Weights of a small GPT-style language model, trained from scratch on English Wikipedia.
Size: 10 heads of 32, MLP 1280 GeGLU, 41M parameters.
Architecture: no biases in attention or MLP, tied embeddings, capped logits.
Training: 327M tokens, 4996 steps.
Each number is 50 + 12 x the weight over its row's rms, rounded and kept within 0 to 99. Layers, rows and columns count from 0. The size before them is the row's rms in percent of the matrix's.

# o: layer 16 attention output (transposed), 320x320, rms 0.125, rows 82-95, columns 0-159
# v: layer 16 attention value, 320x320, rms 0.0998, rows 83-95, columns 0-159
# q: layer 16 attention query, 320x320, rms 0.0881, rows 96-103, columns 0-159
# k: layer 16 attention key, 320x320, rms 0.0925, rows 96-103, columns 0-159
o82 118:51 43 58 40 26 40 46 30 49 70 45 34 49 40 61 38 61 71 60 47 69 48 53 36 49 53 23 69 44 47 59 43 42 35 46 61 56 45 36 45 51 41 46 51 48 69 53 50 47 68 36 56 44 60 52 47 61 55 50 52 49 51 30 23 52 48 39 43 55 18 34 62 39 57 50 44 66 62 49 40 64 48 48 55 61 53 58 45 56 75 36 30 25 43 55 47 46 61 85 43 54 41 50 46 54 57 38 41 41 51 60 63 45 58 34 53 59 65 58 36 51 36 80 52 48 41 50 65 44 71 64 47 51 60 41 65 38 35 58 34 51 34 52 36 58 74 37 33 77 50 41 24 47 51 43 57 43 32 48 40
v83 114:34 65 43 51 49 45 42 58 40 55 39 67 44 69 43 50 43 47 65 44 62 54 35 28 42 44 42 47 62 70 28 37 71 51 49 45 54 63 51 48 62 29 70 46 50 57 52 37 46 45 49 51 52 20 58 40 63 30 54 35 42 42 64 30 63 47 53 73 55 44 33 49 44 49 40 48 42 24 52 48 55 67 46 84 47 41 50 40 74 50 44 49 42 49 87 53 67 20 58 48 63 64 38 56 31 47 48 62 35 53 49 50 54 55 56 49 38 62 37 50 67 36 29 56 67 61 40 58 40 50 27 29 50 68 68 40 37 51 51 38 54 49 52 71 42 39 55 47 50 56 55 66 43 41 31 47 55 65 66 56
o83 116:34 71 48 72 46 20 34 56 50 65 57 36 46 61 35 41 57 42 62 33 64 45 56 46 43 28 59 49 50 43 41 36 57 45 59 40 73 35 54 59 52 41 69 66 63 53 42 55 65 50 57 48 53 50 53 55 64 33 50 32 59 32 42 84 59 48 47 57 47 43 72 46 56 50 62 63 41 66 44 30 46 53 50 68 58 37 79 52 54 36 72 47 50 75 37 56 74 32 47 42 41 45 68 70 48 43 48 48 36 46 42 51 49 36 41 45 31 81 55 54 56 53 68 51 45 43 32 31 49 31 38 46 52 58 55 51 47 65 50 18 32 50 58 31 49 63 63 60 40 73 64 55 59 48 34 45 68 64 51 56
v84 110:49 62 73 40 25 36 63 75 34 45 56 49 32 42 38 39 65 41 53 50 57 57 51 56 23 25 56 68 45 65 15 56 61 46 45 65 35 32 56 45 61 42 57 59 58 44 62 31 59 49 52 48 42 34 40 53 38 58 57 49 41 58 45 14 57 66 71 47 69 55 41 30 63 51 47 46 68 47 29 54 58 13 42 65 60 56 43 45 40 29 74 50 40 39 52 36 55 68 33 53 56 58 64 50 75 52 43 54 42 46 51 49 51 46 52 73 33 44 39 59 43 35 58 58 51 53 52 45 49 58 52 39 39 62 42 59 65 49 77 33 62 40 68 62 72 47 25 59 35 45 50 64 44 46 53 60 50 58 59 80
o84 117:38 50 31 44 39 43 43 68 51 64 47 67 41 53 50 34 44 59 63 51 49 40 37 37 46 48 52 56 49 44 42 47 52 66 57 60 72 55 43 49 63 47 49 64 44 43 60 39 47 43 45 59 40 40 47 38 62 39 60 36 27 43 73 65 35 46 74 59 57 37 63 46 36 55 51 47 64 38 47 61 55 37 49 60 56 43 53 47 26 73 43 52 35 68 53 56 49 49 46 64 49 31 58 39 26 57 44 51 26 68 33 73 44 27 50 50 52 53 37 55 64 87 92 79 39 42 38 56 55 38 46 51 43 40 51 49 53 53 41 58 55 51 58 51 73 67 47 60 38 40 67 29 55 47 38 39 61 50 61 61
v85 108:55 52 40 33 68 42 38 41 60 57 64 42 31 59 34 34 41 24 39 51 51 75 68 53 39 68 44 73 73 44 60 72 63 41 38 61 47 30 42 42 53 46 51 67 54 48 38 56 50 65 50 61 77 50 57 64 35 60 50 64 44 45 66 33 75 56 37 58 54 47 45 40 49 51 61 52 60 63 67 67 68 57 46 48 66 69 45 49 63 18 52 67 51 45 66 46 58 64 61 69 48 47 52 55 48 26 57 54 60 44 55 63 59 58 50 37 63 54 64 64 57 56 36 41 49 35 46 33 50 46 40 63 47 40 28 53 51 51 43 78 36 25 48 61 55 64 45 40 55 43 42 64 65 60 47 42 55 58 58 44
o85 114:48 58 42 61 69 55 47 41 71 43 56 22 59 44 71 43 59 41 38 45 50 42 44 58 54 50 60 51 49 67 49 50 45 34 24 50 81 42 45 54 59 51 65 49 55 48 50 31 63 39 46 46 54 47 48 38 41 42 27 53 39 62 52 45 40 58 41 63 43 56 40 42 26 56 65 59 60 41 51 56 42 45 66 43 66 39 45 57 50 64 40 48 53 56 59 48 55 56 53 44 60 68 62 35 51 41 54 55 47 67 54 45 52 37 84 45 53 43 52 52 55 48 58 40 48 49 43 36 56 55 35 59 55 40 52 27 35 48 32 56 35 44 56 41 53 36 51 75 44 54 47 51 31 49 59 34 64 57 39 73
v86 102:48 48 25 67 50 57 40 48 40 58 42 55 55 67 31 45 45 61 71 28 66 55 60 58 62 73 56 48 29 37 65 74 36 66 48 46 48 69 46 45 46 46 54 44 69 42 43 49 37 48 56 63 63 53 67 35 47 68 40 43 40 51 65 48 46 45 50 49 45 32 58 48 40 58 45 38 42 60 64 39 36 80 57 61 59 52 61 58 38 57 20 40 45 54 73 50 43 68 47 40 60 45 56 59 58 47 47 49 47 55 55 42 36 43 75 49 61 40 56 52 47 53 46 55 46 51 32 48 42 43 39 44 43 36 22 64 62 37 68 74 69 45 49 26 44 35 63 76 52 51 55 57 63 67 42 40 45 42 44 31
o86 117:61 46 57 69 59 36 53 31 39 45 68 41 36 73 39 52 25 49 20 60 48 39 24 67 42 63 32 42 65 17 36 44 26 50 45 55 52 65 42 39 54 83 48 49 58 66 53 50 56 53 51 50 45 35 62 32 63 57 33 43 47 56 46 56 45 62 69 45 42 60 44 57 58 70 63 36 63 56 80 29 35 50 49 53 47 66 47 58 63 28 53 48 46 42 65 52 46 56 30 50 69 48 51 57 59 53 45 47 51 59 50 44 51 45 57 52 42 43 49 48 56 31 39 59 53 40 63 37 41 53 41 47 59 62 40 60 40 53 37 54 27 59 43 70 57 37 30 64 58 62 45 69 45 59 35 45 69 64 26 57
v87 107:58 31 64 43 54 68 51 63 53 52 58 49 41 58 44 45 46 53 58 31 57 45 34 54 50 57 53 75 56 42 38 55 35 33 53 55 43 35 34 40 45 34 67 68 60 42 24 51 44 39 47 43 52 81 43 63 38 53 39 52 65 44 51 33 34 34 56 60 42 66 51 69 62 46 57 40 37 21 53 54 38 44 62 51 21 46 82 46 36 68 44 45 58 42 74 41 23 40 31 63 46 63 34 41 48 40 55 68 36 60 63 44 53 51 49 66 48 20 39 49 45 63 32 45 54 34 59 47 56 34 45 48 43 42 34 55 67 20 30 79 40 63 57 42 35 43 41 40 50 64 61 62 32 45 40 41 61 41 42 71
o87 108:54 47 60 62 43 38 48 60 85 53 43 23 45 67 42 43 38 55 37 49 68 51 28 58 44 41 44 52 63 32 49 42 44 31 44 43 46 30 39 48 38 64 53 55 62 47 60 27 49 49 61 43 64 58 48 73 44 48 51 43 38 50 02 38 31 51 59 51 49 61 51 58 44 49 52 39 59 36 49 50 24 47 58 61 41 60 73 40 40 76 41 54 41 67 68 64 46 57 50 49 51 53 22 36 48 65 59 58 56 42 59 53 50 47 13 24 49 35 41 58 40 62 31 40 52 51 45 41 55 67 42 47 55 47 50 38 34 57 38 62 44 57 60 62 38 45 29 57 53 77 84 35 54 48 45 67 50 67 57 39
v88 102:35 38 52 65 56 63 72 54 53 47 44 50 46 39 71 40 83 63 44 37 39 51 46 55 39 52 44 33 48 68 59 48 38 41 41 57 50 46 48 35 29 29 70 37 47 43 69 57 57 35 49 58 36 45 69 59 59 60 50 42 40 40 45 54 40 67 82 32 58 59 53 67 61 69 58 34 49 53 35 47 41 53 51 48 52 47 48 44 43 65 44 35 64 69 53 62 27 30 45 47 47 48 47 48 47 31 47 45 71 49 52 49 60 54 68 32 50 56 45 51 54 54 51 50 54 48 51 42 54 35 38 48 47 70 53 59 42 32 58 44 53 56 69 32 48 64 51 50 62 64 59 54 63 53 29 54 65 51 43 43
o88 114:53 50 71 68 47 34 62 41 55 62 38 43 53 44 35 25 45 59 57 61 49 00 49 42 55 54 57 52 36 58 46 65 23 49 61 59 56 65 65 42 43 54 67 65 54 60 61 49 21 73 43 51 50 51 70 45 53 62 54 48 66 53 59 38 66 45 37 50 77 45 48 52 48 53 33 69 33 32 38 30 66 29 43 57 43 40 68 41 48 40 76 38 77 58 62 54 58 38 56 39 58 41 19 38 51 47 57 48 21 44 43 46 58 63 31 71 48 39 43 51 52 37 46 44 29 36 28 24 51 46 59 61 44 49 48 60 40 52 44 40 32 51 48 57 48 46 34 50 55 44 47 33 52 53 41 62 51 47 41 49
v89 107:66 51 40 56 51 57 40 57 55 32 55 41 40 38 50 55 64 49 46 46 32 58 44 58 56 37 52 44 31 46 40 50 52 41 52 56 57 25 53 54 33 43 58 62 61 40 24 57 56 65 64 59 71 74 67 54 46 47 75 56 69 44 44 43 49 51 48 43 49 59 72 43 46 48 52 37 57 36 28 65 44 52 67 61 42 61 45 26 55 81 54 41 31 49 62 43 35 52 42 36 46 56 62 36 40 59 68 37 33 56 45 52 30 54 46 46 28 46 46 73 36 42 50 52 68 47 57 42 57 70 74 53 51 49 36 53 39 25 40 68 40 51 68 43 70 59 44 46 50 56 39 61 56 52 42 57 64 51 63 42
o89 113:44 44 51 61 38 56 60 69 70 53 40 48 37 69 44 54 47 64 40 43 50 56 52 58 62 47 61 49 51 35 39 44 53 44 36 37 58 40 54 50 49 59 44 67 46 54 52 52 49 59 50 43 69 67 63 32 42 57 58 55 67 56 45 59 44 56 59 54 70 56 70 36 57 41 70 65 51 53 57 70 25 31 38 57 62 53 50 52 56 48 67 50 65 49 58 40 43 74 52 59 74 57 46 60 49 49 50 46 39 51 50 34 40 49 52 41 34 29 43 30 47 87 35 35 29 60 45 50 51 41 72 62 70 41 40 51 57 47 45 44 66 42 66 57 60 23 56 48 53 49 86 64 71 40 54 57 36 56 53 16
v90 111:43 50 42 66 61 59 71 52 67 54 47 40 72 51 58 32 43 52 67 52 37 48 57 57 38 37 46 44 22 42 61 78 37 37 14 35 61 56 40 68 31 57 36 48 49 57 49 40 36 40 59 66 65 47 47 50 52 49 58 49 62 31 53 57 47 23 51 58 72 59 35 53 55 27 62 49 46 32 65 42 35 55 54 43 54 54 39 61 58 42 71 45 58 29 40 70 63 45 56 69 74 42 50 57 41 38 60 60 34 55 62 45 66 42 39 40 35 30 50 46 49 42 38 53 62 54 51 61 47 55 48 37 30 47 44 56 44 64 54 72 52 41 48 42 66 49 56 59 65 67 51 45 35 54 53 39 40 49 45 44
o90 121:45 63 47 72 32 51 72 47 46 39 58 61 39 55 35 63 47 28 02 60 52 78 73 58 43 55 36 57 60 51 75 49 55 47 46 52 47 35 64 44 63 33 60 49 54 45 45 60 62 47 65 38 62 52 38 30 75 62 49 46 42 53 47 50 12 25 62 66 69 57 76 34 46 48 51 55 47 66 61 58 60 48 60 48 68 46 66 54 50 14 49 37 36 45 49 54 48 49 42 42 65 61 45 45 44 50 52 23 70 40 42 42 41 43 56 56 39 66 45 29 44 49 57 54 55 57 34 69 52 57 70 42 47 59 41 48 67 69 28 66 57 54 35 43 54 53 23 48 56 80 21 74 51 52 59 60 54 48 33 48
v91 110:48 35 61 24 68 59 38 38 35 48 32 44 38 35 67 35 30 43 52 72 48 44 36 50 49 72 58 71 55 49 32 65 56 55 55 52 39 41 69 44 42 66 37 55 38 47 49 25 36 51 57 48 49 46 56 55 34 53 36 43 59 77 37 61 49 52 55 53 41 22 59 60 52 61 46 57 51 33 73 62 68 45 38 51 45 56 43 46 75 48 59 54 63 56 57 37 65 75 51 52 30 50 46 66 38 57 48 56 35 57 48 54 39 43 45 61 24 37 78 46 46 57 27 56 51 53 46 34 71 64 49 54 68 65 55 43 61 57 43 57 53 63 70 52 51 42 21 59 34 32 46 44 39 60 52 52 60 41 66 55
o91 114:56 63 45 37 54 41 49 44 32 55 49 49 38 16 38 47 47 39 61 59 51 43 61 50 59 71 43 67 51 43 87 76 47 62 54 38 25 53 46 60 56 51 46 43 51 41 53 36 59 58 37 62 53 49 49 50 53 50 38 49 52 65 36 59 37 58 53 59 67 67 44 41 62 60 65 37 31 54 38 44 58 51 47 40 50 31 43 74 39 80 41 52 38 54 47 47 47 57 65 53 54 56 58 43 40 78 33 50 39 53 35 31 57 34 36 44 63 46 49 53 82 61 44 74 72 47 38 57 52 64 24 45 53 73 50 54 44 53 38 73 50 60 69 49 59 45 51 47 47 64 61 40 48 47 56 47 60 35 70 32
v92 098:48 60 46 35 33 53 40 60 52 30 51 35 65 44 41 59 52 60 43 59 56 42 41 62 38 46 58 30 50 46 41 43 54 70 54 59 60 47 59 46 23 53 47 31 59 71 74 42 59 63 47 69 52 22 47 46 29 35 80 30 60 49 66 61 43 60 42 34 58 52 36 26 34 79 65 62 42 72 60 93 67 47 48 55 53 63 50 56 51 43 45 57 44 66 49 37 53 56 57 58 21 57 45 31 48 46 39 37 55 45 52 62 47 52 22 48 49 46 61 38 37 32 54 50 57 51 51 48 47 76 33 56 76 57 66 67 50 43 60 36 42 57 64 52 49 24 33 46 42 37 63 49 49 50 35 34 46 21 43 66
o92 105:51 44 52 48 39 51 31 76 34 44 37 25 46 38 63 42 40 56 71 49 27 27 65 34 66 39 34 52 43 73 44 41 65 62 55 32 51 38 51 53 43 35 53 42 52 40 36 75 59 83 33 61 51 50 47 39 47 36 62 33 48 67 63 90 26 45 32 44 59 56 69 59 46 51 37 54 51 54 60 56 45 43 31 57 32 39 60 48 55 51 61 45 55 56 29 38 37 70 46 57 52 41 41 48 39 31 51 47 32 60 27 71 45 34 32 28 49 41 49 48 51 28 47 39 64 65 58 45 45 63 51 57 53 48 66 42 52 53 46 47 54 52 56 60 40 68 50 63 42 34 54 40 32 42 45 55 59 71 62 44
v93 111:31 62 16 33 66 57 74 60 49 40 40 58 72 64 32 61 44 42 65 44 46 53 50 68 52 62 43 58 57 52 54 60 47 36 51 54 75 33 64 26 72 59 47 46 52 47 60 31 44 56 64 69 75 39 53 52 41 76 56 61 52 50 44 56 57 59 54 49 21 37 54 31 60 38 52 50 63 46 62 70 56 47 47 63 38 63 41 57 48 58 50 63 41 34 45 48 45 50 46 55 40 52 42 27 42 41 77 42 34 37 51 40 61 30 28 44 49 56 67 61 55 55 64 53 54 46 58 56 49 44 64 38 46 57 44 57 53 50 42 47 40 47 32 44 34 57 81 50 52 45 47 45 53 55 45 56 49 45 55 55
o93 113:43 57 50 38 45 62 75 39 17 58 52 45 57 61 53 44 45 48 56 66 50 46 31 40 48 40 76 46 67 60 57 56 58 38 31 51 59 38 52 32 40 52 52 61 48 41 55 40 73 60 58 59 59 46 73 44 49 54 38 29 27 39 51 45 36 66 80 50 70 75 61 68 53 19 46 54 66 51 66 47 48 62 62 42 48 51 41 56 38 52 48 47 34 48 41 43 42 56 53 35 64 69 62 53 52 63 55 38 58 41 64 47 53 35 43 53 42 75 56 28 44 42 29 44 27 56 65 31 54 80 36 36 36 54 59 75 37 37 28 67 61 49 49 61 36 56 38 26 56 51 51 57 38 54 74 57 68 60 55 49
v94 106:50 44 51 69 51 39 57 47 60 50 42 67 37 55 39 28 52 55 51 53 39 51 61 44 49 59 49 44 38 33 50 41 56 36 40 58 79 54 51 46 66 37 40 66 43 57 63 41 72 53 39 38 59 66 47 53 53 63 53 68 44 67 42 58 48 37 56 70 49 61 58 53 36 47 38 56 51 48 39 42 56 45 55 41 57 27 60 48 26 29 51 26 61 44 60 53 38 29 56 35 63 46 42 34 60 50 47 59 71 49 61 47 45 46 45 43 49 54 53 48 56 35 46 34 48 53 41 80 41 40 48 53 31 26 54 36 47 80 37 55 64 52 50 56 57 55 42 67 49 77 55 60 50 49 58 51 53 46 57 46
o94 112:43 78 47 59 38 54 42 32 67 42 48 37 59 64 59 55 57 51 50 57 69 60 22 48 71 47 63 42 63 29 53 66 38 43 52 60 60 62 52 52 56 49 30 62 54 66 55 61 51 41 50 51 48 63 47 54 50 68 51 78 78 67 45 66 56 36 41 58 62 23 47 38 48 27 52 32 68 53 49 52 63 47 30 46 42 46 52 47 57 47 55 53 56 55 34 72 53 69 61 37 71 46 56 44 61 44 44 63 49 27 79 58 51 53 39 56 44 37 48 53 60 67 48 52 43 55 40 48 36 34 48 36 27 48 43 31 55 58 49 45 41 34 41 39 56 67 30 51 47 69 33 70 43 41 30 47 68 58 61 64
v95 111:53 47 48 45 60 41 63 45 33 54 34 39 41 54 52 39 37 54 55 34 50 38 29 55 60 47 48 71 64 54 56 76 51 56 67 50 44 37 51 68 55 48 60 47 77 70 69 66 60 61 54 64 31 58 51 51 55 60 64 59 51 40 45 36 41 64 42 47 66 75 50 60 46 55 51 55 57 46 36 60 67 71 54 46 46 43 69 45 46 54 41 55 59 52 54 40 43 44 30 84 54 37 41 72 58 70 66 58 13 30 63 40 65 69 57 55 36 54 51 60 32 35 40 41 61 54 46 34 68 49 80 40 40 76 34 46 57 44 52 48 63 72 34 55 53 37 27 33 27 49 42 61 30 52 35 42 49 55 29 58
o95 111:54 56 49 69 36 31 42 63 73 60 70 41 54 38 32 46 56 54 65 69 41 46 75 45 30 57 38 40 35 53 41 29 21 73 52 49 51 31 51 36 60 47 40 42 52 52 55 57 67 47 54 52 45 59 44 55 54 28 26 43 56 41 54 59 68 59 44 48 40 33 69 55 53 60 45 39 35 45 39 58 67 25 54 60 50 45 67 53 47 57 41 49 48 64 55 57 52 51 51 57 69 54 73 48 51 77 48 43 57 35 52 70 47 59 45 38 54 35 35 44 45 83 57 34 23 58 45 34 46 58 32 67 48 52 68 44 58 72 51 50 37 50 37 56 41 50 26 72 33 49 51 71 35 34 60 31 44 46 39 46
q96 098:68 49 38 50 41 78 60 57 49 58 56 69 54 49 60 66 60 55 68 40 71 49 52 42 38 38 46 36 47 89 24 62 54 49 47 48 57 58 68 79 61 58 30 51 45 42 40 58 40 44 51 50 46 50 40 27 74 47 65 42 33 46 46 27 47 50 63 48 71 70 40 44 42 70 37 35 40 47 36 29 30 33 44 56 49 61 50 49 35 48 51 29 45 61 40 50 52 45 50 39 57 56 56 83 59 52 52 66 46 41 53 13 55 40 53 63 60 28 62 53 59 51 46 68 59 41 21 64 63 38 50 61 59 53 41 71 36 55 39 43 51 53 27 66 58 60 45 47 36 67 53 54 46 35 37 59 44 36 78 52
k96 093:45 52 53 50 35 65 36 54 43 36 47 73 54 56 61 24 39 67 44 52 57 67 53 47 62 63 53 72 63 45 57 26 56 36 60 59 58 44 26 44 34 50 71 40 27 44 35 57 56 50 61 25 38 54 38 78 56 60 52 46 53 36 59 51 52 61 53 69 55 57 53 31 45 39 57 55 41 57 69 50 35 38 66 35 66 24 34 42 42 58 45 39 53 61 49 35 67 48 71 41 47 56 56 62 52 39 62 52 35 62 80 73 57 41 59 66 55 40 56 56 43 71 61 52 43 65 46 32 53 30 37 51 32 41 80 38 59 79 43 44 49 52 48 58 57 48 71 49 64 42 40 53 79 45 67 71 45 35 54 36
q97 097:48 50 43 58 46 25 52 66 34 36 41 57 62 65 48 50 40 43 49 52 42 69 40 36 45 78 38 51 47 47 48 54 54 35 56 66 52 56 47 58 53 49 32 24 54 71 44 66 42 49 40 54 32 45 46 60 49 59 73 51 74 56 41 48 67 73 59 43 75 37 53 52 42 52 67 43 45 60 65 49 49 58 40 37 67 45 44 33 33 38 71 36 53 34 44 52 49 51 55 65 60 60 60 69 44 71 33 23 32 36 32 77 37 57 39 37 62 49 59 38 42 64 65 52 54 58 54 61 43 58 59 56 53 31 49 66 56 57 53 53 33 81 68 46 70 27 38 36 49 61 49 59 48 53 44 48 66 65 57 70
k97 098:52 43 60 38 55 34 43 40 60 61 38 72 62 57 35 46 35 74 42 47 42 53 46 36 41 45 26 51 78 45 36 60 62 48 39 44 49 54 57 46 12 38 51 23 29 53 45 48 42 69 62 34 45 78 44 84 43 59 52 51 43 41 46 47 48 60 39 39 68 60 30 58 40 60 30 12 72 54 42 40 41 93 61 33 44 20 67 61 53 50 49 40 53 63 54 52 62 50 46 47 54 42 58 67 44 43 56 57 44 52 34 65 49 55 62 49 57 53 29 51 51 28 55 34 51 41 44 48 54 59 71 57 43 45 51 52 48 48 36 47 50 58 52 60 49 49 30 42 52 36 45 37 61 55 46 39 48 57 58 47
q98 096:45 59 56 60 49 58 68 36 56 47 26 65 45 54 36 58 53 50 46 73 48 51 70 47 40 64 61 48 54 43 72 41 17 39 57 32 55 47 52 64 63 26 48 48 58 56 41 56 51 60 53 37 38 60 53 37 55 43 62 33 48 67 59 52 34 54 68 55 45 49 50 56 51 40 58 39 53 83 50 35 41 42 41 68 27 33 67 40 33 45 48 49 53 60 56 63 49 68 67 37 43 44 50 55 51 45 29 40 63 62 49 50 45 55 64 67 57 49 72 50 50 51 64 41 25 49 58 53 40 76 53 82 48 41 38 48 88 41 62 59 43 30 66 57 76 65 32 42 55 61 17 38 31 46 38 49 26 33 66 19
k98 093:47 52 41 53 40 50 32 44 49 53 40 45 57 78 53 36 43 47 47 77 54 51 50 43 55 35 98 49 42 54 45 19 41 47 65 36 45 32 50 39 50 21 40 56 28 67 55 61 51 38 39 56 44 58 40 57 43 56 35 71 60 42 52 42 64 71 57 46 65 58 58 40 81 47 46 56 52 50 43 56 53 53 39 84 43 57 53 37 32 46 43 50 52 49 29 43 47 45 27 60 43 37 45 56 48 64 41 59 41 66 52 51 78 41 46 38 53 33 45 33 44 54 57 37 41 51 38 56 63 48 48 55 56 69 35 41 51 46 69 36 64 62 58 52 65 57 65 49 16 69 50 47 46 66 36 68 56 50 55 64
q99 090:72 52 48 67 45 37 51 49 55 50 47 61 34 62 50 41 43 51 27 38 43 61 73 31 48 67 37 42 55 65 34 51 59 44 44 42 53 54 23 62 69 21 50 47 52 41 83 36 29 63 43 30 46 50 48 46 48 50 79 38 59 42 41 59 46 57 59 38 30 46 48 71 37 44 39 69 46 47 61 35 26 46 47 54 37 55 45 39 39 60 46 49 40 51 58 64 84 56 65 34 36 30 45 75 56 65 42 32 67 44 68 53 60 51 65 52 54 27 45 44 60 28 53 43 58 67 63 27 56 69 58 44 53 39 38 53 57 58 62 39 54 51 51 61 70 59 32 48 39 57 54 67 27 39 44 48 49 40 42 50
k99 098:53 43 32 51 47 38 68 46 63 37 64 59 37 79 50 58 54 53 50 69 27 56 47 61 37 53 38 61 54 48 60 39 38 60 48 53 17 46 38 45 57 65 51 42 53 57 49 59 62 40 43 42 43 67 56 46 61 69 39 46 60 82 56 63 40 53 40 59 53 69 37 47 66 47 42 43 50 57 52 51 46 55 28 61 38 44 61 55 48 37 49 53 32 45 39 71 45 59 55 32 42 51 35 36 46 32 36 45 58 57 47 50 70 44 39 52 55 46 47 30 48 53 47 45 34 29 71 47 53 74 38 59 43 48 43 41 54 57 70 52 48 44 36 47 28 31 54 34 41 60 47 33 50 34 26 57 61 48 42 35
q100 092:68 55 75 41 67 49 55 61 47 54 43 47 40 36 61 57 62 63 41 34 42 65 55 52 71 31 44 38 32 20 42 41 60 45 46 43 39 38 42 59 44 39 59 61 43 30 52 54 35 31 53 56 71 54 46 70 43 47 68 60 33 41 48 42 59 60 42 53 51 65 49 39 48 34 51 61 36 35 62 49 23 45 50 32 42 38 26 47 32 40 90 64 61 50 39 59 43 43 76 68 66 18 47 72 46 64 58 57 58 39 57 54 51 51 42 48 24 65 59 94 49 28 55 30 61 48 55 42 30 42 41 58 56 78 47 36 53 68 61 40 53 63 36 44 47 40 71 53 37 49 66 36 54 58 40 62 58 43 56 46
k100 086:26 57 44 44 65 51 66 48 75 62 56 37 59 44 30 39 35 44 52 69 38 52 58 46 50 61 33 66 54 53 63 68 47 57 27 42 28 58 31 48 74 48 56 39 57 55 52 53 51 64 48 59 45 49 47 35 53 45 51 62 37 54 59 46 55 27 52 40 37 49 48 47 62 48 66 41 71 43 34 35 51 49 62 46 47 69 51 62 47 41 58 73 73 59 55 54 73 58 65 53 45 42 30 47 32 34 49 32 25 35 55 58 65 47 46 60 54 74 43 44 53 38 51 56 58 60 49 47 61 48 63 31 49 58 55 32 42 37 46 71 32 46 47 48 44 54 43 51 46 34 53 55 39 61 51 27 44 56 46 45
q101 104:56 64 52 58 48 70 53 44 57 59 52 66 36 27 52 62 51 51 56 47 55 57 76 48 21 60 84 48 45 56 43 49 49 55 57 56 37 33 49 65 65 47 45 60 47 49 70 63 51 60 32 57 68 57 41 39 42 26 46 74 47 42 30 24 40 66 49 60 55 43 72 55 22 57 50 53 64 67 60 58 20 29 29 61 66 32 36 50 53 59 34 36 45 49 35 53 44 65 48 59 42 65 60 72 69 60 41 48 50 62 61 47 67 35 65 55 38 29 56 39 56 64 41 56 46 39 32 61 48 47 60 74 43 56 57 54 46 44 26 47 49 47 26 61 47 23 38 42 50 49 46 47 39 39 60 42 47 41 60 36
k101 103:41 61 25 71 54 52 60 64 39 46 35 58 54 33 33 47 65 45 34 40 67 44 46 52 46 50 55 47 58 43 44 71 32 51 44 34 41 45 35 47 36 48 45 53 52 52 45 53 72 45 74 40 52 54 60 42 38 59 62 53 39 68 56 62 38 48 33 53 69 41 61 57 66 54 54 51 64 44 44 50 51 32 48 56 37 40 53 64 53 41 49 58 60 56 49 73 46 63 45 38 45 53 31 57 52 57 39 57 44 61 70 42 25 45 38 50 56 47 38 51 60 47 50 45 52 48 71 69 50 50 48 51 51 43 40 62 38 49 45 53 35 39 51 29 46 45 55 45 65 53 38 50 44 48 45 64 72 59 46 70
q102 092:43 56 44 41 35 61 55 51 29 37 62 34 61 39 52 39 47 38 49 51 43 59 36 46 57 28 16 51 51 42 46 41 38 39 58 61 31 38 58 59 42 76 61 46 53 42 46 45 49 58 59 47 43 42 53 29 48 57 60 64 49 68 68 61 29 36 50 64 60 52 50 39 39 64 85 48 57 68 42 56 53 56 58 44 53 62 66 51 70 44 68 80 51 75 47 23 53 44 45 43 33 42 48 28 53 54 30 60 36 46 45 58 71 58 51 48 53 80 59 34 37 48 68 41 49 44 51 50 53 61 41 36 52 47 64 34 39 48 71 24 48 60 58 43 47 68 70 34 36 38 66 59 64 67 54 43 53 79 51 51
k102 095:48 64 63 37 43 51 34 62 36 55 44 30 44 56 54 51 55 56 62 58 63 32 64 65 61 54 63 50 50 71 43 67 47 34 52 68 32 60 50 67 54 47 56 41 36 49 43 50 29 56 21 31 55 47 35 60 55 67 47 32 50 46 63 54 56 36 40 68 41 42 55 59 57 56 50 49 44 73 32 34 56 68 42 25 50 53 80 54 67 30 30 28 55 63 65 60 51 76 63 41 40 48 62 49 33 52 41 46 41 60 63 38 42 77 56 63 65 57 59 48 68 40 36 44 58 39 54 61 50 58 47 38 59 21 42 50 39 47 28 52 61 69 55 55 60 58 65 40 48 46 35 41 48 42 43 50 68 56 40 74
q103 092:72 43 66 26 45 58 44 55 45 48 49 51 53 47 51 43 38 69 63 50 22 35 52 26 39 37 55 44 41 55 43 46 64 42 47 60 66 51 63 37 44 57 67 70 48 43 35 40 42 81 53 57 56 40 41 65 57 58 45 58 56 46 36 33 48 58 46 34 57 59 59 57 54 42 60 52 40 50 49 29 63 41 61 57 32 24 67 37 32 49 60 51 49 57 27 82 52 36 52 42 44 60 51 41 46 32 42 62 48 82 42 39 56 43 59 49 61 54 59 59 61 62 40 47 29 36 59 54 42 47 42 60 68 69 67 50 43 43 42 50 47 49 64 41 49 66 64 46 59 65 56 31 69 46 68 47 30 46 65 34
k103 098:64 63 40 33 52 47 24 55 39 55 27 58 35 31 38 44 38 50 63 49 49 42 51 51 44 64 62 66 59 51 60 39 37 67 50 81 62 41 46 56 48 31 48 60 45 42 34 34 59 68 65 51 24 26 59 56 40 34 50 43 48 41 59 41 46 48 57 37 55 55 42 51 51 34 57 64 70 49 42 37 53 49 39 58 36 47 58 33 32 45 67 58 65 71 64 62 68 55 49 67 29 20 48 56 43 63 47 52 44 47 42 52 56 28 49 13 64 43 52 60 54 50 53 62 41 74 64 62 34 40 37 49 69 65 57 52 56 52 41 53 38 34 44 34 35 62 54 82 53 49 55 53 50 51 54 21 63 48 66 57